Weights of a small GPT-style language model, trained from scratch on English Wikipedia: vocabulary 8192, 3607 steps.
Each number is 128 + 32 x the weight over its row's rms, rounded and kept within 0 to 255. Layers, rows and columns count from 0. Numbers have three digits each. The size before them is the row's rms in percent of the matrix's.

# layer 22 attention output, 128x128, rms 0.229, rows 100-127, columns 0-63
100:145091120108158155124145134097134107114115131125121169142109127140069130117058117119168128087152134131140076149107120119122135122112136155109135147137114197174079086144090098113092155089153160
098:095169144152126105128120120135152144162108110069128166143149118128114148160078083123134139141169111105172142158102121143114064156130116107150140177137165112145072123108154120113160109053105150
099:197126096119103118147117108149060109138138159140115114138112114163111127102115106135113174123122119150117158130124072102151127165079124199139100111155143148135080062116130150159104156127110147
115:141131115106159178129131113102081126131136133096163148149137136090159145116098081130133124121144142170088101117138095117077160145097161117152129173115136086129110109108152122080152104058106121
101:118154139120122123141134156123170123132153134118112126139117191182124124150128108141135157057174138142180098123116114109152137086102131136145114159108142092157144111123115116108067121161157157
110:095165150085133131133136168109137147109159143186092137094118111141136157073151152141173138170109114123150094112155087142105172144117106145150087152160123098129100160150100077098083118110122134
095:115075141115155123123082105161136186145142142141100141130143096102152142109141142139173180119089104091142119153134158109138145141117125118122126070106146093084112097143080111138133134049121078
088:152198125119084132131082138066100134110114147130111143123050133148119133121088133118116097080130121093149164124134147126185134164096129139115127155094105152137157100198111084137125165137108147
103:139147108154149132127122141096162146121131082158156118112178131131098101159138153149170121121118119153121141146178113095105163133147110157124129098137074163130109111140103099168140173139082090
116:077135100122124147146132114117138105119121090160130117125136147110138195176115129153145096136143114136141128132087134125148153070143141141044093115154082082142130106158128141169150137115138140
097:144132135110133092140136184172093147134091166157114075153163086149172116112106085145128061153119149150096141140083073141129148114171079103089111151178096094130141108136095124123129145096127131
106:206147112120162137145104102159128159152121085126162150133125138100130070125193054108121083108154113144136143161112122110167114142142141132103145153113080118096157172119119117162124149123096113
119:114144119120138115123103120116190150156151104148104132085118131136141085060180180158134084169101109129150189156116117168130107131154122171129176142125129140118127140113112187125136151113120128
093:162126163096173151121159103160191104123128146141095116144140107086150116123112169080123149103098155146087077079166133112173151127144129116159128150150174138192133113159109128124098101093158127
098:133141116136071131148099196144118071122170139155134127124150195154110125112151162115106084116125112138130143148120141144116100183092108133118126135169134107070133109104166140121119129115165079
094:105097089162172134093110129100095130151100156154128125124148112119150162103106129173100107068136107131163148155112125129093103116138155114134113089129105156097143136109099140165148122100147108
109:119142156155144163135082085096131106158128091144107124137188132156121152117076142131107095123088137068143126160136102125114145106092105121144114122128160103141131134112053159130143136109138145
109:183130168140159094130160157113169123123107098094124151095136167076118161077128138135140118128132181110106102103156107144132134142122140130109131127106128110081154114131155117166104126144078096
109:132099081123157095098122123119131072087112122139123162143160154134136135185108144124173134082106097156104114098139145184160147071136149101104085151126143118106097120111130119105083087111114093
103:149144145143130121102140158132168158136127142139110148168085131121151077116154063128073104149174078113088143083170092157121122117097163135099129135148187132121132104120105057145150065155104117
102:123127159127149150136143148136099148147122098174105152138117133158151107174132158121163120124156095168159146153075097111114106111148125107143097138164108141094193124120185173137115103169156123
117:142137112138157114192105169160173114123116158126154091147137104129051105102125115117155090150102132139149163116144117105142182117113126151133169123139120146087127100096159123143150148079153120
113:162136080113158174156129106116131152129154115131119136105101126096120112139114110156165161106111152132148081089098115131106120127104118188117116163139104145117153118077170194147125071121161169
116:154090166109109154144114168155125069125115088130134104095178171090133103089149122113131151132128090111094167142109112099148128175130133148130147147104113133136194125150112133120179116118131125
109:096119095135106126137126101130136151064126163115136148136173120126143112084098107120159116115132140157116117100154145099105145109083164100136132176135170160124110166132167170063146138122143188
098:144137133157138145095107109130141177164119111090147100111117097138108112099098080110139123159185129115135121084176182106121121135120136146099106096129108108114148130114155135091093187104157078
107:070167115156153117128135123126148138163170132151173186068139111152191157135169072180136099146117099145101099149125109147120106162148128126095122103126118154106139087097103122088103161163106137
114:122114073089173120142147165180119086097172142131141136156136174140119116131107125130115141128130159121142165153132112173090074124121128085152126116158164133162171149124111112118143111144116103